config.yaml
norm: "rmsnorm"
init: "uniform"
init_std_o: 0.0575
lr: 0.0112
Each number is 128 + 24 x the weight over its row's rms, rounded and kept within 0 to 255. Layers, rows and columns count from 0. The size above them is the row's rms in percent of the matrix's.

# layer 2 MLP up, 576x192, rms 0.0652, rows 130-164, columns 0-63
size [106 101  98  98  97  96 110  95 107  94 101 100 103  99 104 106 103  92 101 106 104  99 115 100  93  94 106  95  97 104  97  98 100  99 101]
[[103 148  88  90 114 104 108 124 118 133 103 177 160 130 209 164 132 143 117 133 137 141 121 173 104 140 156 134 130 165 114 112  91 151 157 119 126 137 115 130 107  97 136 135 145  99  69 143  97 143 115 156  99 115 137 125 136 151 119 146 122 114  81 161]
 [114 136 113 115 148 145 124 125 117  75 119 104 113 120 128 151 149 134 130  98 111  98 125 120 111 152 117  93 169 159 109 136  94 113  94 165  88 121  96 117 127 119 142 117 120 125  97 128 143  84 135  95 158  94 143 134 131 166 156 118 117 122 115 127]
 [130 104 136 134 111 104 136 120 162 129 112 153 137 101 116 130 115 128 137 150 118 138 145  74 151 148 141 143  99 114 100 127 161 114 160 113 155 133 146 118 137 146 129  98 112  69 130 135 169 117 138 143 176 115 126 101 118 112 133 140  84 136 151 103]
 [166  92 140 153 145 162 123 141 121 115 107 108 146 142 102 141 145 128 142 129 198 143 126 159 119 156 118 161 145 158 110 131 150 157 119 122  91 147 109 153 127 157 115 109 183 108  87 121  97 123 179 153 155 145 160 119 112 124 161  82 132 152 129 133]
 [133 128 109 126  80 115  84 127  87 131  99 128 160 104 116 116 123 163  93 116 122 106 113 150 149 126 135 112 134 115 137  72 118 174 116  84 124 144 158 118 117  90 172 136 130 169 124 101  88 127 105 109 119 132 136 136 113 106 138 133 149 136 142  87]
 [120 112  99 110 177 164 141 124  92 126 108 133 166 101 135  59 142  94 117 124  82 100 125 150 152  82 142 164 119 152 103 115 143  98 139 111 138  90 126 147 173 111 134 149 141 121 142 159 150 108 127 118 162 136 129 150  79 127 144  92 135 173 141 120]
 [141 134 105 121 148 188 151 143 137  97 133 102 152 140 152 127 124  83 131 160 150 131 135 145 148 145  72  90 150  92 162 126 129 164 115 161 117 133 112 144 127 135 134 101 142 138 155 126 142 106 151 135 113 128 116 123 140 111 132 102 130 110 188  82]
 [150 106 122 139  92 106 127 119 118 142 101 123 121 116 151 147 109 131 153  95 144 117 155 129 129 135 135 153 127 137 142 130 102 185 108 155 142 108 154 159 155 100 129 121  94 153 141  95 119 132 148 141 144 106 134 142 127 119 145 146 157 120 109 130]
 [136 158 149 139 143  71 138 121 140 153 118 111 128 135  70 156 186 170 136 119 122 150 128  69 113 113 114 157  91 147 142 101 154 147 130 118 169 122 159 133 154 110 162 114 170 131 139 112  88 109 100 161 140 105 126 116 119  87 147 141 138 103  99 185]
 [148 125 114 137  94 148 146  94 123 131 131 203 102 135 182 100 157 130 105 132  79 159 123 151  90 141 125  78 169 157 144 124 137 170 178 127  90 137 122 109  87 107 118 113 140 120 112 147 137 120 169 123 116 119 167 126 120 170 106 108 106 118 136  88]
 [153 159 132 103 119 138 143 127 181 125 112 178 167 100 152 120 146  62  81 138 121 113 149 128 105 123 137 125  46 108 114  91 137 118 140  97 138 124 162 109 172  60 106 110 143 132 113 143 108 148 128  81 130 136 126 109 132 109 103 127 203 112 145  93]
 [ 62 107 135 161 135 107 128 139 123 130 127  79 128 112 132 150 109 201 150  89 153 177 111 127 123 142 120 145 144 148 170 104 156 152 163 154 106 146 116 149 164 147 112 137 120 119 135 116 116 114 138 106 136 158 127 111 166 118 127 142 122 128  78 126]
 [165 144 128 131 156 161 128 111 117 112 126 108 131 174 143 119 125  96 118 109 168 172 167 157 148 136  92 117 107 112 139 132 140 140 129 119 133 108 145  71 157 113 149 171  95  97  73  97 143 131 112 134 142 104 113 178  88 160 162 127  96 133 116 143]
 [109 120 107 146 105 148 125 155 150 125 146 142 166 128 146 125 150 127 121 119 145 154 143 134 134 179 141 117  72 148 143 117 124 133 117 135 175  72 144 157  98 122 144 151 118 142 177 127 127 132 104 134 150  96 120 150 128 124  54  94 125 155 120 114]
 [122 182 149 159 121 142 144 146 104 171 125 132 124 176 168  94 133 118  87 183 125 166 122  96 176 125 169 117  87 128  97 111 133 169 132 121 147 157  89  79 146 157 154 161 138 104 144 123 113 140 103 150 117 123 173 129 121 182  92 133 139 124  91 139]
 [ 92 121 123 134 151 119  96 122  96 123 179 113 165 131 151 108 115 124 122 102  86 114 142 172 126 153 121 145 116 105 117  88 169 114 143 126 166 103 118 112 119 138 140  97 119 148 104 178 149 124 134 106 100 123 134 114 138 167 143 129 147 121 135 122]
 [111 144 152 142 125 131 108 106 130 153 119 162 178 163 108 168 121 131 115  96 169 138 131 124  88 108 118 142  86 128 124 126 118 135 141 125 120 146 130 122 109 124 149  87  90 125 129  96 113 143 114 122 167 122 143 108 140  93 117 105 124 140  91 139]
 [131 161 132 128 125 124 106 176 197 175 152 116 158 133 159 120 160 119 108 152 168 121 145 117 108 179 120 153 113 151 121 104 150 137 108 163  73 118 125 130 118 102  95 102 134 146  98  64 122 122 128 125 118 126 109 133 109 164 131 154  83 109 161 159]
 [159 125  92 123 125 129 106 139 156 125 107 168 122 144 100 135 137 186 179 170  83 116 133 106 160 121 125 153 151 103  99 148  75 179 131  94 113 103 136 112 116 126 114 137  98 142 168 142 108 134 148 124 147 123 139 142  97 126 133 139 168 146 110 132]
 [143 108 134 112 115  99 149 172 128 155  99  94 156 149 106 110 119 154 106 132 172 128 125 111 108 138 137 136 111 157 145 134 109 158 138 120 162 124 114 118 119 128 116 159 113 121  99 153 152 118 136 104 124 145 137 167 102 138  96 139 110 108 141 105]
 [106  96 144 118 101 134 130 109  73 176 156 126 124 144 138 126 142 118 139 140 159 132 154 138 126 119 115 146 109 140 115  99 162 115 130 144 153 176 119 143  89 162 168 119 103 126 103 133 113 125 107 149 138 106  83 156 125 159  90 119  98 118 104 114]
 [113 129 108 116 132 123  84 117 151 116 128 123 104 111 114 133  93 154 132 120 136  80 118 146 156 131  83 108  80 114 156 104 143 125  93 128  93 103 152 120 155 151 121  84 142 155 156 109 122 154 148 125 145 111 101  92 111 117  98 158 163 170 188 139]
 [ 96 128 163 156 149 163 146 126 150 150 102 167 160 142 131 104 124 129 113 143 146 159 149 108 122 167 126 132 133 114 137 152 167  93 138 119 144 160 141 127 146 145 131 109 177 108 112  94  95 144 156 141 138 140 146 133 123 141 196 130 156 106 119 127]
 [118 132 132 116 129 105 125 104 124 141 138 133 128 127 132 117 103  97 135 116 132  96 116 144 138  81 170 111 161  76 113 199 132 106 138 104 140 106  72 131 109 164 124 143 101 107  88 125 162 115 130 178 129  86 171 129 144 141 179 150 108 107 113 129]
 [134 134 112 134 153 122 119 150 133 143 129 158 158 138 183 112 117 132 146 119  89 103 154 123 109 142 139  86 164 121  96 145 153 175 108 126 142 143  99 141 104 189 134 153 119 107 140 124 111  76 117 134 127 114  95 136 132 146 133 151 137 164 115  73]
 [ 86 113  92 115 100 139 149 198 114 137 137 129 104 108 131 163 130 120  92 119  98 114 107 135 127 158 129 170 163 119  99  91 141 125 138  88 120 173 111 141 137  80  69 154 148 135 105 109 147  92 129 137 163 157 121 118 100 144 124 141 139 159 143 132]
 [125 152 115 113 104 125 151 145 131  48 113 158 139 123 127 143 137 114 161 145 118 150 124 134  84 118 133 134 125 158 117 141 159 110 129 146 137 181 150 125 154  98 143 146 153 138 162 130  99 100 122 141 148 102 133 131 110 140 131 150 105 119  91 113]
 [ 89 124 130 142 177  93 100  95 130 151 118 123 118 131 120 131 145 127 111 117 108 127 143 145 148 108 118 139 149 170  90 168 149 141 116 131 109 138  81 128 149  82 166 116 103 143 159 124 102 140 139 132 134 157 109 131 139 120 144 132 143 125 118 151]
 [147 131  77  98 158 164 132 140 166 136 129  82  92  96 122 138 161  90 112 122 143 149 127 103  81 118 113 146 126 158 101 119 144 165 126 123 116 131 175 132  71 120 139 113 148 150 117 168 111 120 145 137 128 177 112  83 136  84 159 106 113 150 112 102]
 [ 96 139 141 144 119 126 156 121 119  87 107 141 136 158 111 114 116 132 151 136  84  99  95 110 109 136 158 100 133 128  78 156 110 166 126 127 114 161 100  90 130 149 164 134 168 110 134  74 125 121 136 144 126 132 152 132 170 152 121  85 126 153 128 113]
 [138 124 136 114 142 134  99 108 118 107 106 165 109 125 145 173  57 127 131  98 119 119 124 132 126 164 107 114 133 127 159 120 129 130 161 147 110 135  85 116 147 138 149 122 152 142 107 181 120 150 143  80 136 146 146 154 130 112 153 145 133 112 129  76]
 [123 127  95  84 104  72 156  88 106 128 127 159 110 160 143 137 139 163 139 130 156 140 129 131 163 164 108 184 152 136 114 111 104 117 107 127 118 112 191 168 109 116 122 148 135  94 121  91 123 105 118 142 122 132 170 159 146 131 104 175 122 139 114 113]
 [105 145  97 137 160 110 103 124 120 133 128 124 108 195 120 107 115 114 155 138 165 150 119 139 133 148 128 130 165 136 170 122 150 134 100 114 145 136 128 158 123 129 139 126 126 129  77 122 108 111 150 172  89  64 119 113 107 135 119 137  98 105  71 106]
 [131 136 146 124 123 143 112 111  99 134 113 118 153 127 132 100  93 128 168 126  99 184 126 126 136 137 123 114 170 146 130 101 105 146 132 128 111 127 141 106 112 109 113 117 145 103 105 160 128 165 126 129  99 138 129  94 100 126  85 119 131 141  90 130]
 [109 151 135 135 130 102  96 134 115 104 116 128 121 115 106 141 161 135 157 102 133 134 178 144 127 124 132 128 117  99 143 114 122 140 109 129 128 152 139 140 131 163 128 134 144  95 127 108 140 144 122  94 102 142 151 109 124 145 169  94 195 109 120 101]]
# layer 2 MLP down (transposed), 576x192, rms 0.0663, rows 130-164, columns 0-63
size [104 105 106  99 106  98  98  92  97  98 104 103 102 102 101  99 100  99 100  95  97 100 111 102 100  97 107  98 103 107 102  97  98  95 107]
[[101 124 130 151 112 120 124 137 148 136 147 125 124 176 123 182 124  83 116 135 109 149 153 145 126 137 120 141 143 139  92 187 131 123 100 173 123 142  98  90 161 102  99 151 165 159 173 139  95 115 134 157 120 140 160 103  83 107 143 100 104 126 142 147]
 [ 83 131  81 134 119 123 138  97 106 103 121 130 124 121 135 141 114 111 121 104 118 133 118  67 102 149 117 145 172 125 107 128  94 182  90 164 132 124 118 113 122 144 143 134 166 133 132 122 148 124 105 171 165  70 147 123 117 137 117 121 148 123 128 103]
 [ 84 107 139 140 197  99 153  89 139 122 173 113 152 120 128  96 140 144 147 171 136 106 167 100 104 144 117 162 128 165 165 147 157 107 122 148 167 106 120  94 155  77 156 128 164 119 121 111 110 120 102 141 142 103 112 121 115 140 114 106  87 132 159 152]
 [110 176 125 130 106 137  87 124 113 148 147 114 102  66 137  90 162  99 137 137 118 122 139 117  92 128  84 120  91 150 164  84 132 108 194 108 125 118 104 146 143  97 127  78  94 103 119 170 121 151 139 102 159  95  68 116 118 130 141 105 122 106 133 142]
 [120 108 120  96 159 107 117 101 113 144  91 134 166 127 171 148 160 163 124 151 123 109 119 159 123  91 123 131 101 131  76 115 144  95 148 158 128 117 159 124 134 120 140 108 118 122 127 138 108 171 145 139 116 156 141 165 117 185 108 144 172  80 121  89]
 [126 128 126 148 119 120 112 137 134 116 145 166 118 164 124 129 142  88 132 137 119 134 147 137 107 129 127 141 143 123 105 129 107 120 115  99 112 127 145 161 102 105 114  87 111 131 158 120 110 139 131 129 166 113 160 144 140 176 159  72 127 149 145 145]
 [153  94 144 149  94  92 146  89 118 103 143 169 144 207 159 134 142  91 103 129 125 122 121 112  91 113 123  82 116 126 120 153 128 153 155 134 146  96 183 123 134  79 142 125 139 146 173 119 155 175 116 128  88 102 147 120 170 117 132 128 131 140 144 110]
 [100 126 149 111 155 147  84  87 147  83 162  82 161 103 137 103 109 131 105 141 113  98 142 148 123 126 131 141  87 128 134 100 148  93 144 160  93  79 113  52  89 127 116 133  97 107 106 175 139 141 139 126  91 101 101 136 103 180 128 147 133  99 100 151]
 [ 74 145 104 118 161 144 144 185 117 165 125 131 139 133 133 137  88 131 114 132 140 170 122 156 179 135 121 126 119 121  96 125 135 157 150 109  76 135 133 130 111  96 131 182 166 115  95 181 115 106 109 169 107 150 124 123 102 131 138 153  94 111 127 110]
 [108 137 166 144 151 170  93  90 111 129 154 137 136 117 126 126 118  97 113 149  91 160 136 147 149  73  79 134 136  92 115 152 112 107  96 175 149 163 135 141 128 138 133 108 115 131 182 109 132 122 127 158 109 152 124 132 116 130 160 116 104  89 123 145]
 [163 148 108  97 116 125 112  90 124  86 137 162 176 132 133 105  86 129 127 113 119  98 117 160 114 116 186 140 112 117 151 131 146 158 126  99 129 161 111 135 108 132 141  77 129 150 113 114 156 110 166  70 155  82 152 169 151 154 142 112 117 110 148 133]
 [115 164 147 140 121 157 120 124 138 160 136 126 122  83 107 118 127 134 149 120 151  66 143 111 152 125 129 119 123 105 133 100 122  92 134 146 115 142 134  91 151  82 137 109  92  90 121 135 116 136 115 105 140 117 125 133  95 110 158 143 168  76 130 113]
 [111 135 103 106  99 118  96 117 122 164 100 112 123 122 136  90 152  92 147 134 119 152 146  98 119  93 134 115 121 119  94 130  95 138 121 137 103 122 102 163 104 164  86 114 132  88 121 160  80  69  87 134 152 102 135 120  90  98 112 106  75  82 129 130]
 [123 150 100 126 146  99 116 185 167 167  97 170 129 148 149 159 126 136  89 128 135 132 137 146 101 113 149 157 124  98 107 146 152 131 118 164 121 125 132 151  84 185 180  92 112 135 134 133 147 135 148  89 156 123 121 131 162 179 137 149 118 137  89 101]
 [109 116  89 141 150 167 153 157 149  92 170 139 158 153 132 106 101 130 152 133 117 188 156 127 145 136 100 138 155 136 124  85 136 126 132  75 155 118 168 106 118 144 163 112 103 115 113 151 170 105  86 133 133 120 116 112  98 128 110 110 147 113 129 110]
 [145 122  95 109 101 180 113 136 120 172 112  96 113 108 102  96 138 127 113 163 104 139 146 150 117 107 162 104 121 109 114  89  82 146 145 132 136 147 154 114 157 112 106 110 159 150 123  94 135 101  45 138  97 113 146 110 102  93 117 103  57 139 108 115]
 [131 111 115 127 110 131  93 118 154 156 131 136 138 137  85 136 117 131 156  93 144 112 118 145 145 138 107 139 154 153 109 157 135 126 152 172 153 139 143 112 130 142  56 144 129 115 147 136 113 168 144 160 161 107 101 156  79 112 120 116  78 154 132 128]
 [130 117 134 118 139 123 116 135 110  95 140 107  64 127 176 129 138 145 119 117 143 103 164 120 128 118 145 170 150 126 165 105 136 116 165 111 124 133 147 137 136 170 168 135 148 124 122 109 157 106 109 127 132 129 141 127  98 120 132 133 152 145 161  93]
 [126 120 147 160 125  93 113 135 129 115 116 136 156 134 163 128 128 111 119  96 100  94 126  92  95 132  98 111 123 103 128 135 137 125 129 107 139  98 122 146 117 118 164 103 115 147 135  99 152 124 110 110  94 117 140 136 144 120 114 132 130 125 151 102]
 [131 132 181 116 102 148 151 155 155 147 129 121 154 147 150 147 127 103 152 159 137 139 144 140 145 137  93 141 112  74  95  88 114 139 161 112 133 126 114 111 118 140 144 103 147 122 159 150 135 158 139 113 169 171 129 114 111 126 154 113  80 117 120 118]
 [135 151 132 135 116 115 151 173 180 101 120 122 135 133 138 123 132 130  94 116 123 124 111 158 124 105 153 114 103 127 150 117 113 166 171 115  90 108 168 157 131 122 126 139 134 110 104 143 130  75 139 100 124 145 109 106 121  66 121 156 133 116 134 168]
 [143 126 119 126 116  83 140 107 130 116 180  88 125 137  94 154 118 104 146 106 124 113 117 141 134 156 160  92 163 112 125 126 140 145 121 127 133 101 152 143  91 125 123 111 116 133 110 143  95 155  96 126  98 136 150 128 165 122  97 124 142 117  91 149]
 [109 175 140 154 136 117 159 134 155 162 111 144  93 114 154 105 138 118 140 143 135 163 145 124 126 148 149 140 130 109 144 162 138 107 143 140 158 133 154 126 161 166 157 109 159 136 100 135 100 125 164 165 125 103 102 118 116 168 171  73 198 118 141 118]
 [118 142 125 158  89  98  79 103 128 159 126 153 158  83 130  77 136 103 192 149 130 129 116 100 147 134 118 141 147 136 141 158 108 164 151  88 124 121 111 132 114 128 109 144 102 154  98 124 116 156 129 148 133 153 113 118 114 149 169 126 154 161 144 148]
 [156 113 123 117 103 170 105 174  92 147 168 110 119 169 139 117  89 105 115 123 148 100 121 104 139 143 157 157 126 110 139  85 107 102 140 104 112 138  74 148 114 153  86 129 137 148 150 165 142 130 187 176 164  99 111 133 134 125 131 158 150 149 115 126]
 [124 116  98 113 162  94 125 132  72 124 187 110 173  85 134 149 110 130 156  99 124 113 119 136 123 154 144 127 125 111 140 146 154 137 166 178 123 112  94 157 151 151 127 125 131 119 134 115 134 118 135 151 154 159 124 111 106 109  89 109  98 142 129 107]
 [125 153 119  78 147 140 132 152  93 125 159 157 109 123 137 186 152 142 164 211 115 153 138 129 131 142  97 172  89 115 131 125 127 138 126 141 117 113 125 112 167 145 132 107 133 144 167 112  68 103 100 131 151 127 126 131 156 124 139 125 117  99  91 114]
 [120 123 147 136  96 127 166 168 125 151  98 169 128 166  99 182 145 102 161 124  87 116 129 120 128 138 119 142  78 120 192 124 164 132 122 144 159 121 101 139 123 148 111 125 178  89 128 122 153 144 104 123  94 111 127 148 192 118 132 124  75 147 139 135]
 [128 152 162 133 113 118 127 132 149 144 131 167  78  88 200 157 137  94 151 139 145 121 150  90 175 134 143 143 156 107 168 138  86 133 111 102 147  57 111 118 136 126 169 137 131 146  87 160 117  98 100  98 115 156 108  89 143  90 185  92 113 131 114 116]
 [ 96  96 149 147 132 146 173 150  88 103 133 100 110 149 114 115 123  80 108 149 119 100 126 124 144 124 157 120 115 142 146 128 108 111 171 173 113 110 140 156  87 110 136 134 120 141 112  87 111 108 109 137 148 136 167 152  95 105 138 108 151 136  97 140]
 [ 95 140 104 127 106 152 123 165 144 132 127 122 160 136 150 121 127 150 155 104 146 129 122 158 133  95 153 124 158 112 147 131 148 137 141 142 118 153 124 148 132 110 122 135 177 152 138 129 146 130 132 147  96 179  98 133 117 130 119 121 112 171  96 112]
 [141 140 125 111 176 115 156 127 129  92 112 113 116 119  90 108 155 105 113 124 123 167 118 115 106 176 117 159 155 138 139 143 149 172 150 121  90  84 136 153 164 103 142 113 180 118 102  96 125 146 140 123 133 135 110 124 166 135 143 124 174 163 179 124]
 [129 142 150  99 155 161  84 138 112 144 105 154 137 160  77 116 159 133  92 120 120 149 162 140 128 128 127 126 114 100  83 142 170 108 142 154 131 125 117 144 156 137 142 112 143 153 138 143  96 133 162 131 140 125 143 145  89 176 142 155 162  97 112  92]
 [137 111 162 133  68 115 109 115 115 109 180 173 144 156 150 161 129 116  91 106 131 122 135 127 108 132 163 185 127 121 117 159 131 102 135 131 119 145 140 122 144 138 135 132  94 127 142 113 155 150 124 132  93 112 129 136 129  83 141 147 161 191 150 113]
 [125 146 128  97 145 157 115 100 126 145 117 103 153 122 153 147 130 133 111  83 116 132 143 146 129 144 124 107 149  84 122 118 159 116  90 142  78 132 129 147 124 172 118 135 136  82 132 157 144 175 126 102 118 148 158 136 171 131 141 155 134 127 116  91]]
# layer 2 MLP gate, 576x192, rms 0.0674, rows 131-165, columns 0-63
size [ 94  96 100  97  94 112  95 108  93 106  95 101 100 103 110 103  99 102 110  98 101  87 100  94  95 103  98  98 105 100  98  97  99  99 112]
[[163 171 119 180 159 121 151 154  99  74 143 143 135 105 153 102 104 111 160 121 141 139 141 147 127 162 120 136 134 130 165 114 139 114 135 130 161 122  98 122 138 127 129 151 160 131 157 140 130 177 149 102 169 127  88 152 137 122 127 101 115 112 112 107]
 [107 117 136 145  94 117 120 127 125 113 117 135 141 119 120 181 130  89 137  98 108 144 116  99 140  66 106  95 176 141  73 129 125 119 113 111 156 116 139 117 128 157 142 101 166  87 120  87 132 115 126 124 135 148 103 138 172 160 161 152  99  88 154 119]
 [150 127 111 112 115 157 142  79 149 129 150 154 132 102 123 144 100 119  81 101 154 137 153 121 119 125 144 167 151 137 125 145 152 172  86  89 123 115 142 140 144 119 177 145 103 136  97 153 165  90 122 161 169 139 110 111 111 157 152 133 117 116 113 130]
 [106  85 118 126 128 106  75  93 142  76  99 140 173 125 122 111 122 130 117 134 120 156 150 140 142 142 152 146 100 141 115 109 103 156 117 146 157 154  61 120 144 153 119 148 130 118 137 145 172 116  93 126 146 124 162 130 144 148 125  92 126 132  93 129]
 [112 108 174  92 120 138 157 151 139  90 151 141 147 103 188 129 149 120 130 134 131 109 141 134 142  84 126 130 144 163 151 104 116  97  91 141 140 157  84 106 143  88 157 155 117 161 126 132  64  83 118 159 141 113 134 159 102 119 129 147  86 156 138 108]
 [141 107 131 167 144 141 178 157 150 127 116 120 149  97 119 157 165 133 171 154 128 156 119  66 121  70  73 157 129  90 125 102 130 139 133 143 105 146 140 150 202 124 145 130 120 102 156 151 130 116 159 122 130 150 151 117 144 116 101 122 154 131 117 116]
 [ 87 130 111 110 160 113  43 122 143  86 132  98  93  98 132 131 105 126 127 135 114 129  92 102 142 163 129 127  96 118 141  98  98  83 144  91 111 116 159 164 146 149 127  98 182 132 146 151 158 148 138 129 122 152 136 135  99 159 111 136 136  72 128  99]
 [138 139 147 108 151  61 117 144 145 119 107 117 144 137 148 104 171 153 158 158 114 121 126  54  89  68 136 152 105  95 114 147 111 126 167 137 139 126 123  83 160  95 155 100 160 149 156 108 100  66  96 105 154 106 137 156 176 104 125 148 130 124 104 160]
 [126 133 124 153 123  91 136 135 110 182 141 122 148 136  95 146  97 103 105 112  92 118 120 109 118 122 112 135 130 130 141 131 139 145 107 142 148 114 109 124 131 130 144 132 156 129 105  99 123 128 150 102 119  87 116 151 120 108 159 124 127 100 145 136]
 [129 121 153 130 114 183 143 119 158 149 142 133 151 110 134 154 164 141 109 136  93  90 138 143  68  66 146 163 119 152 130 118 162 167  57 135 103 118 146 136 110 132 153 146 147 117 149 169 148 107 146 164 135 110 122  97 145 122 145 122 165 165 139 130]
 [112 180 117 150 113 155 115 140 123 141 162  89  87 121  93 130 144 124 155 133  93 128 165 109 108 132 156 116 128  94 124 154 192 148 111 117 100 105 130 113  90 135  84 128 122 100 115 115 167  82  91 105 138 124 110 117 118 112 126  82 137 146 131  95]
 [106 131 136 107 146 134 116 130 124 105 154 141 149 120 131 133 143 136 185 159 122 111 123 113 128 136  80 103 113 150 122  89 119 150 113  66 123 158 111 131  89 160 109 149 141 177 136 132  85  95 110 131 136 126 133  95 126 129 126 150 102 152 147 153]
 [124 147 111 100 144  98 112 118 110 137  98 170 136 150 113 127 102 149 157 135 122  72 115 123  99 151 105 122 178 144 116 170 156 115 106 161 127 103  99 108 140 124  78 133  95 108 134 133 161 145 140 117  88 110 138 162 130 181 134 148 120 140 136 122]
 [124 115 180 189 106  84 110 115 140 149 103 144 151 134 111 125 147  84 131 121 125 111  96 130 135 173 118 152  63 169 128 161 174 107 140 129 103 150 120 113  94 154 103  87 114 143 161 102 128 128 130 136 131 116 163 155 107 143 145 137 131 156 102 108]
 [110 156 168 133  89  60 122 189 161 142 143 115 127 148 121  90 108 131 122 146 112 139 123 149 131  98 176 113 132 128 142 110 136 158 125 100 116 139  91 126 125  78 140 129 104 148 122 119 120 104 154 112 107 151 152 149 118  97 141 167 118 124 138 111]
 [156  99 109 126 129 170 188 128 144 134 126 138 120 113 103 159 118 135 154 142 125 175 123 174 112 170 170 128 106 123 147 142 139 184 164 135 150 139 146  74 122 128 155  90 138 117 147 104 140 117 110  86 134 142 114 176 120 115 103 149 151 151 166  84]
 [152 134  95 126 126 125 131 153  97 142 123 138 147 148 162 128 142 132 145 144 191 144  96 133 129 114 116 111 144  92 141 118 118 169 171 141 120 120 120 130 144 103 147  56  92 142 118  75 147 157 146 114 128 132  83 141 131 117 135 159  98 131 111 119]
 [123 169 159 122 136 126 112 131 114 117 111 115  80 142 137 131 133 106 163 145 142 107 143  87 124 115 152 127 133 131 140 112 114 159 172 134 151  88 109 130 127 106 146 165 114 107 160 149 153 135 155 161 124 153 118  96 115 132  78 120 185  90 140 145]
 [108 120 133 130 144 123 134 122 129 173 165 125 142  77 110 124 128 150 136 157  92 145 168  74 120 122 118 101 133 173 132 117 134 157 131 183 120 126 122 147 152 144 103 144 135  85  98 117 117 106 155 107  93 127  88 140  85 145 104 128 134 153 134 121]
 [137 124 122 120  98 128 141 151 161 126 152 144 121 157 165 151 131 135 108 132 147 124 164 140 113 117 109 117 101  72 134  99 129 172 172 120 119  90 144 151 130 113 129 105 144 139 158 126 198 166 185  93 117 120 142 122 117  93 161 141 156  86 180 100]
 [112 101  91 179 115 116 135 159 116 130 114 133 101 199 153 127 145 169 148 115 146 130 102 123 119 105 150 132 120 122 113 124 155 138 137 123 127 156 115 120 125 148 143 131 143 189 107 106 120 149 166 130 133 150 118 137 140 125 128 134  93 108 127 104]
 [130 131  62 144 112  84  98 105 112 108 170 107 100 108 120 163 124  97 152 109 109 138 136  84 157 156  73 127 150 149 145  98 118 127 115 128 144 122 119  86 154 154 158 127  79 175 144  93 113 105 124 108 104 117 143 135 113 141 142 103 149 128 104 115]
 [101 146 141 121 127 119  83 111 117 158 136 103 137 120 130 122 133 137 151 128 104  99 163 111 153 118 122 135  94  96  92 162 111 102  82 105 124 123  71  97  63 177  88 124 111 114 124 141 122 128 132 134 157 100 155 128 114 109 164 144 146 128 132 122]
 [ 89 138  99 117 119 160 151 171  91 118 140  88 118  83 111 100 130  83 143 151 110 123  90 108 118 142 148 109 128 146 144 139 109 115 102 155 124 131 123 105 158  80  67 128 103 109 138 122 129 112 101 136 166 154 162 116  97 159 116  87 135 111 124 141]
 [110 105 136 116 128 152 104 137 126 128 127 127  91 115 133 108 127 136 114 147 125 106 131 103  97  95 162 123 134 109 126 124 130 144 124 117 163 124 108 109 136 137  95 148 127 158 123 166 125 148 116  90 120 118 129 119 143 184 162  83 120 135  73 121]
 [149 147  89  89 154 168 156 100  77 144 119 138 132 124 128 143 156 166  98 124 133 140 108 122 132  61 127 114 150  87 118 132  98 126 114 110 131  94 137  74 138 124 147 167 169 114  84 117  89 123 204 132 108  99  63 131 135 133 127 117 147 132 124  83]
 [165 118 145 128  91 120 138 162 156 144 147  93 137 130 179 125 151  78 158 136 124  98  97 124 128 140 120 116 167 147 174  99 168 157 137 159 144 130 120 149 143 168 108 151 125  95  98 133 148 133 147 165 139 137 142 141 132 141 161 128  88 116 123 100]
 [109 133 102 165 118 132 115  92 168 102 163 120 107 125 111 155  79 151 118 144 134 149 126 158 135 111  90 114 120 140 127 121 157 143 133 112 129 168 106 138 164 121 151 135 128 148 142 147 156 151 100 137 156 135 139 153  93  96 126 107 125 115 156 128]
 [100  85 115 154  92 151 157 124 119 102 124 156 123 153 150 122 139 153 164 177 148 107 129 120 117 125 114 118 132 171  94 137 124 108 135 144 129  89 140  64  69 159 116  88 138  96 128 154 137 119 137 156 136 133 139 128 109 123 135 142 114 114 127 123]
 [110 123 133 160 157 115 144 111 178 139 127 114 114 114  83 163 141 131 121 175  91 123 157 129 114 151 117  65 133 126 138 114 121 161 151 151 108 131 120 109 157 143 165 175 119 152 105 161 155 125  91  81 104 154 103 148 133  90 142 141 121 131 114  98]
 [132 172 118 147 120 144 117 145  88 142 127 160 140 139 140 120 113 145 165 135 106 126 128 146 108  96 158 130 156 162 113 115 112 178 138 156 130 147 131 122  90 166 142  99 133 154  88 111 104 114 157 144 122 132 108 146 118 147  91 105 137 104  88 113]
 [145 148 126 133 115 128  85 139 148 120 122 143  91 109 128 120 118  83 131 136 156 141 124 121 149 137 143  82 181 149 148 165 145 160 101 114 112 118  95 144 122 108 188 157 122 176 136 118 122  91 134 150 119 143 102  77 106 147 116 165 102  64 110 113]
 [109 123 142 115 142 156 124 107 111 146  54 112 100 110 111 105 126 149 143 135 104 147 128 118 156 101 115 112 118 144 129  90  99 145 112 159 153 139 142 140 150 139 139 123 172 154 120 138 155 156 137  83 147 169 123 152 115 187 150 115 148 121  88 124]
 [150 109 172 109 133 125 123 121 165 108 122  94 140 134  82 165 101 113 130 128 146 141 106 162 130 111 111 130 119 147 102 158 121 131 150 147  91 107 129 108 158 167  99 121 123  97 111 148 130  98 121 134 109 113 125 113  86 122 122 107 150 143 137 135]
 [115 116 128 169  67 144 107 161 134 130 144 124 149 142 128 139 138 124  89  97 125 131 141 131 113 124 131 103 100  85 122  80 109 138 105 173 158 113 127 149 122 128 126 151 162 144 131 147 156 114 136 134 144 129 106 138 122 110 156 140 174 100 117 125]]